{
  "n_kv_head": 2,
  "activation": "tanh_gelu",
  "tie_embeddings": true,
  "beta2": 0.99,
  "weight_decay": 0.083,
  "grad_clip": 2.0,
  "final_lr_fraction": 0.02,
  "seq_len": 384,
  "steps": 4285
}
Each number is 128 + 24 x the weight over its row's rms, rounded and kept within 0 to 255. Layers, rows and columns count from 0. Numbers have three digits each. The size before them is the row's rms in percent of the matrix's.

# layer 10 attention output (transposed), 64x64, rms 0.221, rows 58-63, columns 0-63
066:097192151144098161160112124144126108081064117139132160118144135149111129120111125125159177109144145132140114164118123113127126091123086149158159112116114137139167126101134134156110099147112108
068:120112131137092106194114128129126117121127142074139133105126129123147135131132110106122142169127176134100130163125160107124099123095105113162113095157127161091165089114114123117128136062140102
067:089154095155094139121132136156115100124112125151098113157134145110126135156123148136119109094097114131098138072121125081135078149143133161118132081130146098113131147100145178144150163107167124
065:152117125156143160124175168147149141131145123133167107111163129176130192134157146097122140129130146128142152113138117146111131090152172122125120148113083114175124142170158157156138110140139113
066:170129100146130144109113129101132070123121090099132141158144120140109164129138152106167150137126134171147120114155102171127149146143160153145131127138108146102106154108135141160131097143110052
058:153124151190156138149143124131145140156100178105121117134134104102098104118116111124145164113124131122155110127142185143103085139130113134127103144094116152152134137163172153141176114169136106
# layer 10 attention value, 64x64, rms 0.275, rows 59-63, columns 0-63
064:152134128143149099113127119093116117127106134152137132133124128171111112124088136097145103072171121085148166084132137151079102143169118114080134141112137132167118168108132146095139115132103149
063:126154145126122122154163131146159151066137128077159130127119082157114152126110101135129114139096099110101159115145154132155123182114102118110152108139151161144152133157123128081091107117106115
053:142185166120133124131088138138143154114126162129141140128118119138170101152082149136113093122118172121120080141111132143126124122096138117116109172132188106110157094111131131103090132152164149
072:154128155085121102154184145136165123124108152152133084110151097149133063146151114137132142129116139129091140150146118089139131108140133074128136134177182125133104122127132113114138116129118163
058:134149129062131145121128134098137092121146123179123160111087130120129159134081155094094166122108133112083110146138115117124162140154158134163141140112131170131123148134112135124121152123141190
# layer 10 MLP up, 256x64, rms 0.181, rows 0-101, columns 0-63
109:133101142168149107146130132097115107122092107116134100107107160133146112104159142165113151118094157149124128071129148092143105118115137136144149113066161149194126132147104115098107124105128140
101:120142121163097130093104123099175134142124137109128137121131130102107113124111133082149100122096108136129157168171108126104099171126124140162134099100148127117144156179120132124085102189152121
087:123179109111126128193140143141119147120140147165139127150135131149113172141136157167136137104128122131172135123072128118108154128127137141117096164112139186146120148106096101149136124120166172
098:128116147116110176144144143124151147064123101112127097079125169126132142171155137094145136123126121146093160138132081157141136115120140114141163137136125137132105125114115188088120155169138153
092:135145114180136100117081140104143152147086132138150119189147147086099124134116131113141085124120167095124131132125116135152173123153129096125162150120138157126091146142105127168140181122133121
103:101130137197124178100142109125131137145149173139134140094134171140132122123152139135144177147180119154106146118120133124122152137178155113125132166113110120143128112142150159141146153175109154
095:090122132136136136102120093134148088134129141124145133130125090103153113159145117094168120132120130099153154088144153119115108115123140149213109142129148139147101170122112182133140128182132128
090:122114139153088145160129070162096119096139133147089118139090149128130107163163093162117117107136131099134096147145086113151151118118123123144109152132135167180089124120151133118129150117166105
097:114155138056151121147123112100132114128153121118128148088135146124172111120124159094106111138136123121156137129106147123129142083118112063102121129139165133127128156095106096103137174115172100
096:100128155146129134137050123121101130119137136113149121139159077116133154113185121128126134108168168170097151106134146129140123136150128142138190156152100144148139124151150176132132140127130118
103:130139122176116089117124157135171130135088130107114156147143145084098126140121177099150141108134149146107144117105128115127146124153145162103091162131158134149174098131169173157111114104109110
096:118165119127118120094134147119082125129139146161104122175148108188081181116104140139146125135124134134119116062174120136114102137158122138113113121070100129113139138149145110095124131139132123
115:127106154122132130145135148099088184090130120139128130162124150126135173128128118086123177148109125160102106123132116084160082171135108113109090118105135117108126130164101153103131156162137154
117:094108131118125124113105186172115135148144110130133152122149146156108154141151133125158138150155192102123111140139156111163137135134156129165151106177150135165096082129131123156112140148166112
092:162126092132155150153143149120145186132106101077151133144113116114119159091131131146166124142157124138131182119151119124082117153161115134106099180100117099128154162144141108106116131113133112
096:126139093123097118115121145146110152126151159107140132127115161117117113145106136126111157104170170081134173133137123108154141127134146102139145143159144168121164107103172148203121144169111136
098:118114142122171108099155116131129119128142122151123143116143175147130122148157139110149113137112140077103195139130152154109100129084162130117164161134146144132132094089152171130159110149139174
085:129117137091166097093149113149109114149165103133138175118163166155161136161145130153115136122114174132140117084162124113101150141107106135090142133114080108117118126137094124151125164158125164
100:115115135069072119155128151153107135120158165102161149143118140132143106139109131141129146160094111089129091115127149116169093146139136119161132094119155092119131149153146185126128160122155114
095:138117100122124125123100137156161063121143186150103130112099171114149125103121150113119149108112138150119151158141104126143168074064106110116139152160114158125124135111127145138139166121135116
096:134102143119115125121087108135111099098147129132141102082135106155123160136122122158117184140099155131076133122183089135111109146149130123134157114150167131134147095159102129084108161115094117
100:111152115130089063119087173119148118093092147103140102161131089151092099151120138077139145110109125115130117143113088146148105121152129106161142163135153110126150169131154121130120109121133137
104:147191127122113100114160169156096171077108138115121161124131115138109154157151141140151135119136110094137169150172123127167154101126131092100144127163105141099143115132122152131127139110168134
084:110126142140188125156084154123143137089113138089100141130116167139123094158166167181134101112152105107117114096142119142099115143160139107098120142153145128133119140144163148148119112088119097
102:135128131164162137120137153086167136136135156163158153134103122156139137159114141136170153164175152127080155104143138129115108139177124094087101145127159136140157124127161171123110106118128140
105:124159107101135136136129124130112065116175162091126120112144110127083106107143130130148150112112143125057130121133114112118150110079123125177144143105109145140148119138126143120096092172104098
091:184109096141118162146142119171108105112170114154096112128119081128149140132133157125134122122070152059126147138119122138124148133130133153136144111143099116150170144139119165148130121161161101
103:169135139117135162139091138135138107119088093114131112120127133144106138096121098157103103116116177138120130123125128142119138168148128119111155179091144119202089172109123127089142153110131106
111:130161129156123133129130091123126134130129166139139100110160108151137156090148127149150129137116132153138160129148127116142100129115091155186117176111102198139094117140122134089118166170112158
092:128165124114146106151094131170153102174124148143153142093132140117121108156124092138112166088127104113156121149144119132145125142140163142125150134143070158183160137152178143146124140116110155
108:106108126170044115112141131136136138112155120137095144119156111114102149155155134146157157107139120115124113127148145117158127132142111078113092140077123134137159129129137156133058149109123119
085:146111110142109151137093077103171168162148093150116138148100145127088115158101123085138125130114136176140103140098111093102118167130145137126122105144112169134117142154105099127116164148145101
094:185137097127103109150117137119115110136140158089133134132150157105117123126129164177108152138107140139170133123147083101118154101164172117185136141148120162108170165112142140136124154117119133
094:132154143108123177126070102146099155124135073126106151123101134157165128118104154117137159110119141124150134109112091167125128167105152119105124132144101106156087167139152086129106150134157129
090:133139150126117136120137132117137133146121161167137116128094126115124142144157105132146146101151184173104163143147093098119113093141143162119143081068152123161149116124179141161129149156148153
106:137127142111115145111131116141152131105107123118121138105136122062143097130108151051096132170105135112138071166140105116142108116131133155130133110136115089126150141159090170135140156140170127
099:142114135149138127146133102094150142098167144114122157127146121137174086144126169136128094086124165126131102082121127132143124164141106145106133123167137188141123139150167152141115176115152092
094:098168130127099132099108150150193113145095122126109151145156146109130112136091137126162092106113138121148114119139123158145110137109155149104132104187137112142101097150153130132190160155142131
108:092157093126148161139130124108135143147140099116102158083132134120130167122148130137161124100162106114112106077161169155122114105128151134113168161107094080131144151117110157096151126138148099
101:117137126101111153156125142124104166138118131098177116123126146085125105139162138116152125099106121180116171137133144122091088127107119113139085092131080136141090178114104115130124102160157120
106:119132078145136163148076115141106168136151153171135099134125185122147134082129089146139146109118130151116146154161135097166118134144161101093118105082141113119132143116135106112129143128167126
100:130085085122110161113142122131137139150147117114109129132088113113123128134118153115145149145143125092127170127099120173102143120148099165153133165080104109153142082159190172146133142142136133
110:172120121145093118124120197158126114136130128123141144118163124155106130144138132144132147104090117198131126122132163123088115121129165103105154141120128125142166162158139104168102124136174158
108:120133061152123143143111110113143113119098189116111121129160123133162087154138128131159128151141144165141135168161122147151151164114117124148138133109101147190106151111116126112182122123111136
097:141141124154140141147155117133124083125131137090150140129159099133103150118111153129153145185125121130115142126122145095119137164126157158123174107146104135173159138094097160141197169145136137
098:163164098172078114132141132109138152140143131146132122135154099135090101167142128105157116110110126130127105127100134112141118125150186105167181124091099132118126158159163146167150128124099129
104:126151118132140150118101114127145098152098129140132092096127170127166126134161172137150134123087124171152181187109129129127142114090127159143095176122115118132106158109118135139136126166136090
105:116124127126169154110133184206184097151124134139132133103133130143152116127120162102121121145126141153166164146162134141147127144127137144123171150109157113157166133147109116152138134141167106
095:134112120147090146142164132092114171134146117155099210131132117101110098157128095148111135141133142151135116152115143145106123095136113147114087141122124126110106126121131152141090132156202134
095:192137114089148158176142131125088137155120120127151120109104099147075131100135156120149152117126127146153116126116138104099115131113147133132133114114132171145179130118189118091106133146164116
091:136111109112106129084154129090090075122131157113131157096137101120116157149133141114162120103117140124123105170163108112101096115111102116151078112111161102165147126179102125131157116136154136
109:162146102132124167113154124171085125110160153093146130082102106147116111153097132143090160164148152081113107124104145140129101160122121135090122144137154135129145125172124117168113150160141113
094:119161146095118176107081111134121115105146127109130110130120136133097156138115122160143124140124120146135113125134121124132134092114155196172171170138115099114125101163161169161150168129153144
103:125187149102094147140144160127127134165184154124130130138175114127109121133142153160155109116064137136095131137125130110137114113147155147161128133164108146121121159124135150120107109197131138
098:153177106134158096119122090148103147143123130148148142112153100118132147124197114134121151099122171147175122094148152103174150108149165121136121125137117141137140175084122114150146123108143115
094:126132118140067128124148104124110152132156168134126161082148140118115163145116132079171152150155077143112106147094144147126111110121130145139139112115186130112136173114127126112157117116096165
114:135098114118092116108101098137130111151132150153133158070116134159111133105121101129139139154147153099129126159170070152143107136122075166142169090093138139137094148150164132125118139125120132
104:129114133096120164134123171121138178107114107128080140149117136161133135103120165135156115099125127148103118148097146141085135083149134126131151150112156105150086114126157111159123169114191118
093:118155118130158136117166124143121159130120119138101149167168140077165119127131188080149139120124154145148132115107144091114104140155099134125118141092101137135124146092116076102110114098167118
097:131131153104137124072127139130147139120128114100114152117138142139121158116121131120140090132125109100125132103128108148098084088113110128105096139094170131128137143151210068135097129088146111
103:146123104177116157134133138105175132137125148143101120109126145172112124188122139136126150150114159133132168118103157108119118157088175148094169119169141179126108135148130140122099111125159132
082:125166105150125111163158119151116110137114091121126117124150116136084135121161158127128081119119173135125096108131102107127105147072122089128131100158123200125165136140125120124177126114147134
098:133126114151179120158107141108142164131117162139177127129109112125129177092176168112169163122117116126107101129147128123114088105106148122147129162124121159092162165156140138121116097133137162
099:133072112151131110122132124171083179147159146082114121138150140140144131141135172137155133125137161144083126102187103128176118149124104149130112132176140103120141112133106149123114132127128154
110:131193121118122117139113116153136141145159136142105137148113138140098088155128161126150135148161091086153160156134136134159138091160130121190150128155118165131159162115139160096136127119154153
101:145148084115153118156174100144148105101153167111123165134122180143132153146127127120105144134117150107143149113120118163169131117135117082092089144090124124114150163113115135098150148090166141
113:130126116159125121136156137128160183171129152101089134112142173132150136092142110118170111133119103091134186154141129123091129116082138129119130129129181144137142172144140123148143108126143170
106:120115129082129173124110128145124128141110128077137115095114153096110155152148128094139140142126112149122121159154120124136121173119124129128147147115085076127104086116140131162170168192120106
094:124147092156159146115122146097122164099115167162121134153111133104081124134126126100128126141142103122125154136135131149131085124150178087099099067105130114146099126142110138154176131083128115
092:128148129088095155141115148143097156178139127152168138158138110143096092111179144095125156118134096135138107151113178101109149155126140120101161128140118144144150130146163137133148146133086088
106:125167142145116121084094111124121134162117148130181130133132103147127104138084137113125117094112145134125092136106055104108104138138120109132151156112163175119174110130133097111104150108142096
102:123122114108155162148111155138103125109130110152128181103123149135159130172174171102110192097147148165101087113113147113139120131133166130082127148128127130135112122135117170167116119117130135
096:139121139129129122102094142170133122122055129138169139104153130113148107134116095088146097151155163119157153106135150145106134132156066120118123149111136122104120172145106171109099114106145141
109:139148132122129149112098141175153122141106100162109131089132116149108149119132107073131132174125102124134109113127182105179150124147126131147161120113155133158133137095190148104147155151127103
099:118145115126124118139081150155136136134113153117134128145114114148088108139120100207126106128079129143140147136143156154174099133097111133146084139152147145144127093140109160095106176128139099
099:093098109125124106159118112186136090157148114116119144090099130105082117093140156138161151146145102123130137138148126106135098135141131144078127150139170135071144134146105128149130113136177154
098:141130101128153130098085156138127144141116160116135181123122153163129138161130109160161108154138158113111121180163127120182118098158161122136149126128183102123111125099116109160120148128129167
110:107140077134138138102111121166118123147129134153106137129113142169102145141159120090156129104103114127122131192093153160117140144093102175112140143136157193155126142165113106113108130129148130
106:126099116161120149126161110114131156172129156110130159107157139142154087092134144123129107167153132127162084139142105089143086146159146138144140121113145121177132186133149161132139144115141165
105:114131076135082129133158151181174145122143106088107111111131145140119123155099113142152134148111140143129165142157159098138103157109176111122140159106108106069137130148104157147137136118127114
110:120147112155153145108124117164131144155139111130112147118183163148133185093177132121144139134136174127150151126120160156166158144129178144149141132152127120166163141127091125115138131142171112
093:120132149113114103136135092142142091139128145121109148107163139122111132128169129108120163145143099057133133097110137146084126148071137127108125119094154136082105143175123136125103098105156093
104:165159132139147130107102088130109126162114159148120116156106137167142103167135136121169176144115126111139089130135159158115122129096138121179119138117118105164082164117129169144122120137175109
107:119111081141133128107148106110113151149144116097119126139159138139151104134124141099186159147114113121165136136121151177111161141139111138171136120100131117199130129146137109149168093097149094
100:140122136131116177104141128118124110133137144131101126096134122162147075082118129112148115112119122175100115125115095140091136141170093126130113160140142104178067137147125149082128100117166131
106:130086122141115105145146157123117138162129145163143146110148137122137098131148124091120154119108152111109123138110162136121138113120120136066112157124089069139099148158123133092178142088113073
105:142118141156140121104150093158140160123110165146139142133124127164105110194117160135159126182132113142137116134113120119144103159150121147130159131102127133142137134148140126126178093055152095
088:091115156114181095133148091071129113131093150147138121130132122116088091118183120161098128139136168112119174108127178105100168132125128103117140135104131129135122137135122123083121147141130134
101:131082126098119126083116123087117119105115144134128137144134111152119115168123161127101151132089172133126123066099133182132130140160162109147173133162116139151086117117157152141101123115147113
107:134107127127123074107065140141078106156120154143114145148185132136143121167138091137108140097114175133136113119172122120146148144148088153127151127152109148140143092114150104109108126122139152
114:115163167144118138134144102124148109131179155137134154114116158151112125109165146094138130161103112149127173174099146119138113108125118157184154146163160182138110123155164130136116135140150127
104:164188133141098129151143134104146145146126154087141132117128145158124125099144090165180132087118149096135127133167086123124102088110146111111112159111142112106114129158123120119128185157127143
106:094134122113141183164114115157116153135148138126162175147139116098130165162125127156129145157118113196118117168137114112133114105189122144106134120120128144140144154129117134119143185150103123
098:161147122112118105162143134090098118136072182098128086091122129088138116146148125156126139155077114119145147153131118143128123130125178145125164163124123105086153152138137168143141117134148117
089:101134144152126166077160144163105124131090175136146112097160159132132103134120120156162164156116123113126154129135175137158091098140120142155136111106123158125160120135167161124153120132090102
116:091107104077131109118083137148160128153145127144106143162125143136104140124157152088155183117134137151113161165137129129149117081125104151133106117168111110108157124183172141129141122125137135
106:130151119100117134097115150132128114115150124111146152156115114145132082153153151125135134130052113166117108185184144095147136136124160170129155140099151125160142145101106148137141166139125129
103:099102129144094128124145148130149143195130100131128152138130135152123117156119135157171117103148142107105137117135119060089158129149151167119114157179120159157142135156172132100152120117126132
089:074141117168165138146138100149159143163108187130144150125144103131138121119191156169143142138089101124144134130133129155144145135163116131115155148112200123129139119116138162122130130144130141
098:142178127107116090119140145143132165097153142142150134151092156109130132114188148109163107162175150145105137092129118097130106125135169126138115139118153112143099121158145139096168103133168146
107:151139179110137126142174119153155168100159125104138146129174134107132117124132148112128149185099152110132123126127171111129133127149142142129163134152140094109139127159143125127183178172156117
106:112161125133143134097119139148138150153117139113150159191117128126116117105124130090111152139105132133123110155054177107136118169107126146137128138113149137169105164172160150146147115112148093
# layer 10 MLP down (transposed), 256x64, rms 0.18, rows 0-100, columns 0-63
095:132109114130124160062112171116175132096117115098125140150114130105156150126122062108146143119168096144149110170128111109097136143126135151108103148154134157086110100133094109111132120130115142
112:088138142111129113141166120142119174148144117144116126130141123143177129115131085106141138125117157097136128143112084109145096110122138083150144164098096129096145149118141144181111136139067088
084:132145128144103136089122123124083084094138089122147154151171166149154166084134131098100141157153153138106146121117163145148113103126121133173092084116122100133146119098144143167134130119112127
087:151121106156129119154130107098147144149126144141110141145124122136168090128089135157143075125159146173150099109106130113097135146099119151134125113146096133114113124199122160185131149092119142
095:143134147079151143159113136107127138122114132132158165126134218083131121137125114157147165111104117121130119136109111175120127129082108081093118102107144128164133123154147151132112131133121098
099:142119165126120115080128119107132151103133130109165131136081146125136108096142121164094146143124148109110134107115164122120143134130089156118099166149101182097111150140161149144102090087159164
118:172083138111102120116138122106119132102131130084110153146127075145146105131096152094159151059131158141165119132116147115156099103118158098124152098154134144102170130144096110133123127140127136
093:141170133157132107116134129126141119161163112112137128134146135131127159086111139110158113117140116176132159125144099143145106148158191120121124089152157107153167100102102085176094154112116137
085:139144098105120131118111126173119133105110167123117134163129124112144142103090123117139161120133111097125129137094111090075125115090178141144091149122067101107080108140142132100135117129095096
083:141096131156171117113095150144122148126134109145103135141140147107175125116148102158094133141145162149128154145147077158071142136100106119071118108127145110144107107139128104124151159095124171
112:124131127110141141161098109105158124158147171101160132125173151098129155135115137073124091121114077174141074152128123135140117111078145115091136122125161142127141105138111116129158156110142131
101:084154162196142140097112112137089130138146153141127087115155161121143151125124128118174104135140141093112127159152109163135102147071134104144155152123120119164110153142154145126121118111103110
099:072076110103119112104155121121115151143157138088155145110133139124146125155139129127114138096094135144117163139137171137117149148127113088135155068109138110106114154147123099158081111155094131
102:138145112131175103111095106137169095167153155140099136132137117130123147174094132151119144167150066148132100108101111116139130145096117142150127158083121134158122151160120099086114104124133143
097:129143122107137111142143159158162089120153114120122103183137101102107112137133180133117144106140149109127155130142140126140098099106119133107108114143138113151123100127092157182138131167060167
102:151123111165172136110183161128123105163109092177107108143123135126125163138128116110101181152129124143162120106146117115149120131131141104147104109147059105084116124108108141137112133123159115
099:130089149093184156168134128122130104156155126123068139114137148083126138169166161112131092111112110137144131140145125123118144067152147082131125131107111139122143134138097104147128141122119166
095:122131103135121148131065126139119106086082138103089112106151114132114108128099108130137121105199129107170142148145156162174130116156126130120123142136164127093121131133135119146157113124181105
111:109145139127118117094109141143168141119152148144120134139142143141134149142129098129157068119133124129148173116100082161149115113142133096085093129143145126212116173127158109123112103138113123
098:110099174119167163126131107078138155169097141150132130110139099135115100201160137158150114148120135103129094157110129147101116130119149088151132151085147138129095147140112134111145102136138129
100:139105141135143115120177116124166155157136134121120154173134113111131192133104100131136116137171121139148105147103161108176097131103087118149117139106097156144108120154166156138171120137160136
113:162115151158138141140117093106133115108109152131109123132158138133103120123115088075136145103111140083147131075141153128155169139162130155126136085141104141127134115082138136123110078183154118
105:099134148156137110094146165170107142150107157117156180158121108112140140108145148142151120080147115144130118162083098150097128175115114149101135181096111113120094116165140125127115131122127133
098:129152114147107155107124139113102103138093125171145115121099132172116135127116132058111144128130148143149119098131109120172076097096124183125161158113107127121122110116120115150107107125111074
089:143123130115153130152121144153118098133138094160146122137160109084097099078148141136126128132165133114156141102167145117122151152099101093148143117108135118158129154123164137072176133166121173
122:097155100137109089119085152153146141060153124122115143110124132124100158149126097155129138103135132119129151140100137101113180122141142160106120178130113137131143093157088095153104140094131153
091:105092146116168098135090121105135140140083100095120102137145160125147177167143140113126092148144079154109105140135133120118114170066122134151076153134125106113125128107125135144157145124118134
086:138175094136109159111137102121128076121172079135138123162113109121171085110118135112110125131092147118140128145167177128096120153141103138136116100097125163113147176151141121150108140149130124
100:151111099125123126158143111141158109110153130116129114082096110110156135113147134117158116131139146111176114133142202089135137153129106110132140129105184140104151175153172096140119115158137113
079:121109122150150122155130143130106153153079161135089155115118140107113158117179100091143131119109130108148141155124115112140110162107176181135114126127108138110128114172122123065089104148119112
101:118126139114158114095178127147123130171131093173112110114100141130177135098162130110109083120142101086112155171145154114097140098156130141135129141160133117130140126121161137120123163156083156
097:109149177130122124153130154129113110133091148114155143161139063128161158117156105150121134106097103109140107134149115118116137110139170173142095121107132138122137126130124169106073181118101133
091:113111134174085156089131138109106112102122126136101122149110056143129095161131109161116144165132155108123081140121140126136121125143115119162137104128143126165167140136136122151159102110078095
101:097073149111080090195117138136144127125119116119169103114113149148137144134125124145100077139129118120128083128136153136161137093139105132137111114115108148103123123100121130102154151130195119
099:135091136112190137171101138140134146123110094078083120150130141141112139155175130148100106110087124110141125113143137105132147156143129133197116128134114139117128145093118142123102084154128101
102:150165114116130172139094140157100113137163162107141093159134106106110116106104131133129138118215124098144144179135098123115132125089151138136136152106112132115122136131115135113118084165111103
102:132162126176133140169156176123086117156132164175163145127136120136091148086128131147129145161144116119119134162130106161092111132129150101114132135138109099122097102109119086071136118115140129
089:121130145158142095160079149127176174157127156111136139113127111152067152147158124086113120146141177078112158078139144132119160142126109095151123154115140127140124116143127143128143123122147137
098:124133152118132123129146165169144110106099154132076132145126087134121122133127095160088136153142115162123155161142131104151135143142148176135110113170148146122106122093143067119147153112076140
093:148099094136161113104125125146087134118102149143164164148127166168131118117173092171151095100138094127123152101139117132121132158128187104135135102093134158154122090119125136106126125167137144
115:090138116145105150153142122114097111119101139120100124148173115131175146125072142123116116092156135144121114122134155137121080114137155140142120156071153168089159097105140108139120087120130156
112:156154127100078154105110136164140116088147127109086150108129166131121160110107093160101121101140105175131092091124122131161117113132159131126146126155108147117114165141132146168105180132135121
120:141065096139122118117115140113178097138152106116120109139127085129108100091125137106145130091135118126182134118135149145135129122139162118067143098104089137136109113146141082142093155155137141
105:156134096150126065113171118109157150165091115124122126130129139134155119175124097142145105132113138134087119152100124108120147117141158119146128120153096133095156103150081111146095164164119164
096:068147164101156156172142103102134128162122132152106133069084094152139116141104112140132098139124103116122128139102121126140113151173135109110156125110152119107144158126077120137148112158144156
104:095149150091098128153124149122115132076116126111123123115084137143131173178147157170137107175139153159111091159135087131147134157101126108112149146132129099107157145149091146150134115108108138
097:126135106117133146105138139118099136142188150091114138162093087130156148115109091099124111117148122132108126132163073139163123129140095133152181101104141142089131119153156106113146112167152154
096:090115136110099107124119108118129126106144119104129167203129150123131107132130131108122123142107119120092117153102186117157121169135120113185082122167115116102117146103174159111130148118142117
096:124158122119131153111146108142115119098161125099105113128095117129150118106130155064161123153109152111084127131127113114129113137118113060129162089133109109138181141148166158180135140130122115
102:162127155115142108147134120115138150123145137154131105104101132087146129113143098088126102155162109077183119137139133144103153096159133078076102124113125130118172143111131124114127097091165139
102:121101139080134094211098136164135175105127121156128121141139132144094125065121127126098099151099112090125105135126152153128125149134153142115122139130132184147128156135110136117124146136117113
094:128119161146128090118088140118142117117124130111148151170122172102168146113148108177138108118117129128131112098110060113149099103118168123155151090112156104150119179145157142128117141149113143
092:140148197104104119106189150138124137155144163143127156141128166143146142136117144155146125113113126124089117141133127135152139141138116067118152128158114167123153137129166119156087085145100141
119:181124127153137149112122158118152187116095114136114139141142096124157108133144118085106124110138111097087093086148112144104150101074132158135141100141127143112107091137120093160106149138152127
083:107140125121123128120134147129103165122101127110132148130119105132119113158095164184149142105153140129117134161115109136117135150156147154091143146134087086139111099151150100101162133122100215
091:103130131150136112093103122132153148153150135153074105131083105126119098069167123128135110131110112110122132116125100095122116158150082103087154138140120104140091093115097121152112102105142169
113:152141112097139106120122156116138142145118098133162116101121158118156164091106178165153108082165144153123162116138141107126089127108142096118146122116098132124148126137131117191179155133103140
100:133110165152133131116149120102110106140160129132135121104137109078158098177165087135088100102142150131185129137141113120153092153103134140137094136123155161103116163132113138139108136082093133
093:120117118142126122144071111131136174143109118145141143168181118166177121148137119164110157154124099114126155171140084130126161128109121122132178115132125163141129105125082131125116145150147168
105:143156145099131153125080123092135140114140130090109135149120125125113116149092172204101125107177134131120136153149137170155119169126134137136160140115111089124160141097121168136117106127140100
109:166113140115116121154101149136159147121096119070160098156173137104102118110110123122150125128167137140136130133069156147156140127135142137082117078125147160115151123149173120105133156116109104
084:132149098148168137091104158130160093129127132131139121100158130107085129151108146149126110132139095137153148151138124140144111119091159164128060123138148115100159106114127152153108091154070125
097:147142118124106127079155142159106100118141102146114153125092166102108131133125164091110081128109121129093159149135138136122122092143123097140119159095085065134099111141138148118169161122145140
097:136117140104139192156118166086102117127125129141162166115181141102122125127120122159176156088151135137146132112117114139115110171139167116124102104096126100140171123143163130135140090108123129
107:191092120115152094129107136103148126107122114140096124119119136135086121094123066122074144168113172087152157157126156151122131113127104138111133154124140108120144118117147121134137114073117123
101:134084109090164108148115094134165097109101073110145126117113093145134117130127126116111121088152072148168083162153111104147115147114105136131114108121147130109131109115110129134156142176104112
108:137125127114161149110133165109145112172105122110101187129136127165136173150107094151124111138139137159106167148103097157097089121121113141146164136147155115139149128159133104117109087102172134
098:152099101177090112098143142127125143127137133143154130075083127137149145122099117134116140162124168074143155083112144138107158092148141158118144112148094161142160109133137137130133113092103150
109:134166123126130122130093131192104136096098122129111101127078119146132126121126143140134166075182092138128123134153097144118123165124116086163168129137141113121181112143137105141148163137123125
088:139124145159149113047153172155112098122131088113150099134131153129144133123111108150099115093119115114125116105139180133142172119108180144120094120107141157148171118133140114144144104132125141
096:157137140133109114079144140135133125095115105139163135152134077139106105100138136161115181166130120161132112137120160130139111131136173131132145101133142120065101170116140158105120113153086160
089:128110081113132103148118126134119128108162172103150115120131170120122144128147142124161155138154122090134095134102155137132126149103139107100174109141131106135095056095076085113123139129103110
110:120155129129124161154107168119142127156163158129136104140097110100116150128100138162165151155160177113151153143196125126138116137116168108130159122142118101120120131112073155136102148155125097
110:129121131102140162132170154151153152116124126120098124161106122146083113131157128122085132113106145092168100125118124114136178139144115086101127179111094175148097147148094141128129091152114138
106:110114107159095129102107134122133155075118165114146125157147098093132112146109141103127149111144062134155106141140098098165127097116158130122067112127128134116138135171136153158096147133154128
093:194135106167145125098114119128122126107113095104116077100108102138122130161140146118154138129141096115117125121107125132127092142161145188120068089136104113126152131128154122138123128093162092
094:157092146136096114176104140130121120127162173123118182122119136079109121140080145084128132161112154120128096104144115089113152124078113141125116137118116105126127167132151157116157090145119131
114:132109128119120178131123104134128115147163115087108122144120120139112096124112159143148180114154104132103187143120149134104103119169067120176135110111182116152152145102137129119116096138117118
107:136157147093104093145159123152145105147138149119097138089110145071093129151098144146118127114113098124109157118166147067109153115098105145156112150145110126135143133095090153107153129151157132
108:143148158116142173180136122120066094100141155137127112102130160106136163130100129094143155157140105107105150111142122157168126147113121121152132140150110116134176155122128171089140117120143088
098:095115147134103139144117106093109132085144140079134121168115084144137061136144098139150112103153116116094062131120120123134121146104146149126171128093132132119140100138112143106149129103103103
083:126110119170141115080139153149097087115121102097148117149101160128153078121100116180134118120106115138103152156122133129094099132134066168133128124137152151093118109124121091156140123125126158
120:119145079114133110114123140126113132122159133112121087149141118115104097120150130114102108120107173132096109088086173093194143146139118119167112165163135150128156118119102148126109133129170098
106:140127136192137162112149118152120125158092148159086110121131077173129129167132144166085105145135125120153083134136091147148155136091136158141139088149120152129105147141136125130111119106147140
094:116123179180091101125104158087135099119070148129132102118159130105143131153099112128143111108092128101122124134121149162139082113137131110116150124117140169102180137104132115115137105167130107
098:131145133132088138109125121126122092083150119154117151128126119132144098100110116126160081119132144179138148156130122121128122143149150166112091114142140140152183169141117096113122187146105074
110:173097135165132093170112142125119128110051121130135143129151122147107103148130113134102097129133113125088123133156134123094135114111150127149146087082157162130128107116169078109115120137161127
081:128117142127137129122104144131160100129081126137183109132120128161158122109152117088162125114175127142099148095141122133192166130140145124110128125157136107136170142117180124153183145143121112
104:108117170107118075102146142117113138131155140099097112130131150119110113203114131115131137149119109112074129167107156166151140138137135089121131116147149163116150145147101076144138150155133145
091:099117131092139105159102125116106088137107127110102131091153138124134088064125121132108096108086155139088123148150130162137096148076118107112122126140125091135115145161133178148106137119100116
098:141121128170140107122159141147140125128145124123130113127139041120125151108113164141118125108100137112150113107143112115193079148093160112146144121111112145138105085130174127145132092155109137
105:095136158099117121124132106094156117133128107103153112104118088125139146127114122118121145156097151138129120152147221139124121092097112135141124095160136140130151112139055134158130146114158128
105:123148108149128127152100145128113127109163130116107119112118145141092140107117088072131143107089147090143129116088123103114099119180119122150124180170093124161107158141074129155119128103125134
101:117138136183117170121123148158143117135132120137160158155148112070130097129129138152115132131181131129140116099150093178127076132140163132117088128082091104112120114126104133123146148147099138
091:106071132141112075150089114138129152117114160120139145136138081135139108145155147120120162151119151132127133100125087073139139141120134082164119171128120100142125123155158164132156111129171123
119:104099096132116144168118128107114120125118072142123148140111174137125125146110118132112134166176126131094165149135139150117118112145095134177168131118101108127194130116155160135171152152124115
102:152110127113098137144099110124138092124078152086113128138154094123106138109142122158122149148124122183097121124118172130155113144197120127122122139104098095129121133134114165149142113132168076
099:103175118120079163142100110118101086121173130100139156142113126142118106091124135102125149106174117094115149183150104140167112139133108111125139105091112120152123145084150146100140124104124133
089:175090105107109116075096114096126142139130078122124089097099144098140139087129076154134156155118111158125156140131185108095150126102134115101123156143151136128130119124121154140119126132151123
089:095158138106137130158098138140124105127137123089097113131149104065150080115128134123106099110145110150103143156153109123142114093141099093129106118137110140042143135137113139116102127128090143
093:143159128130116146122129111106099126147130089105129124130157157116149102100146145117089095123160118109105134182152105110118125151111138095103088095098134161148120107159186132118096162120078114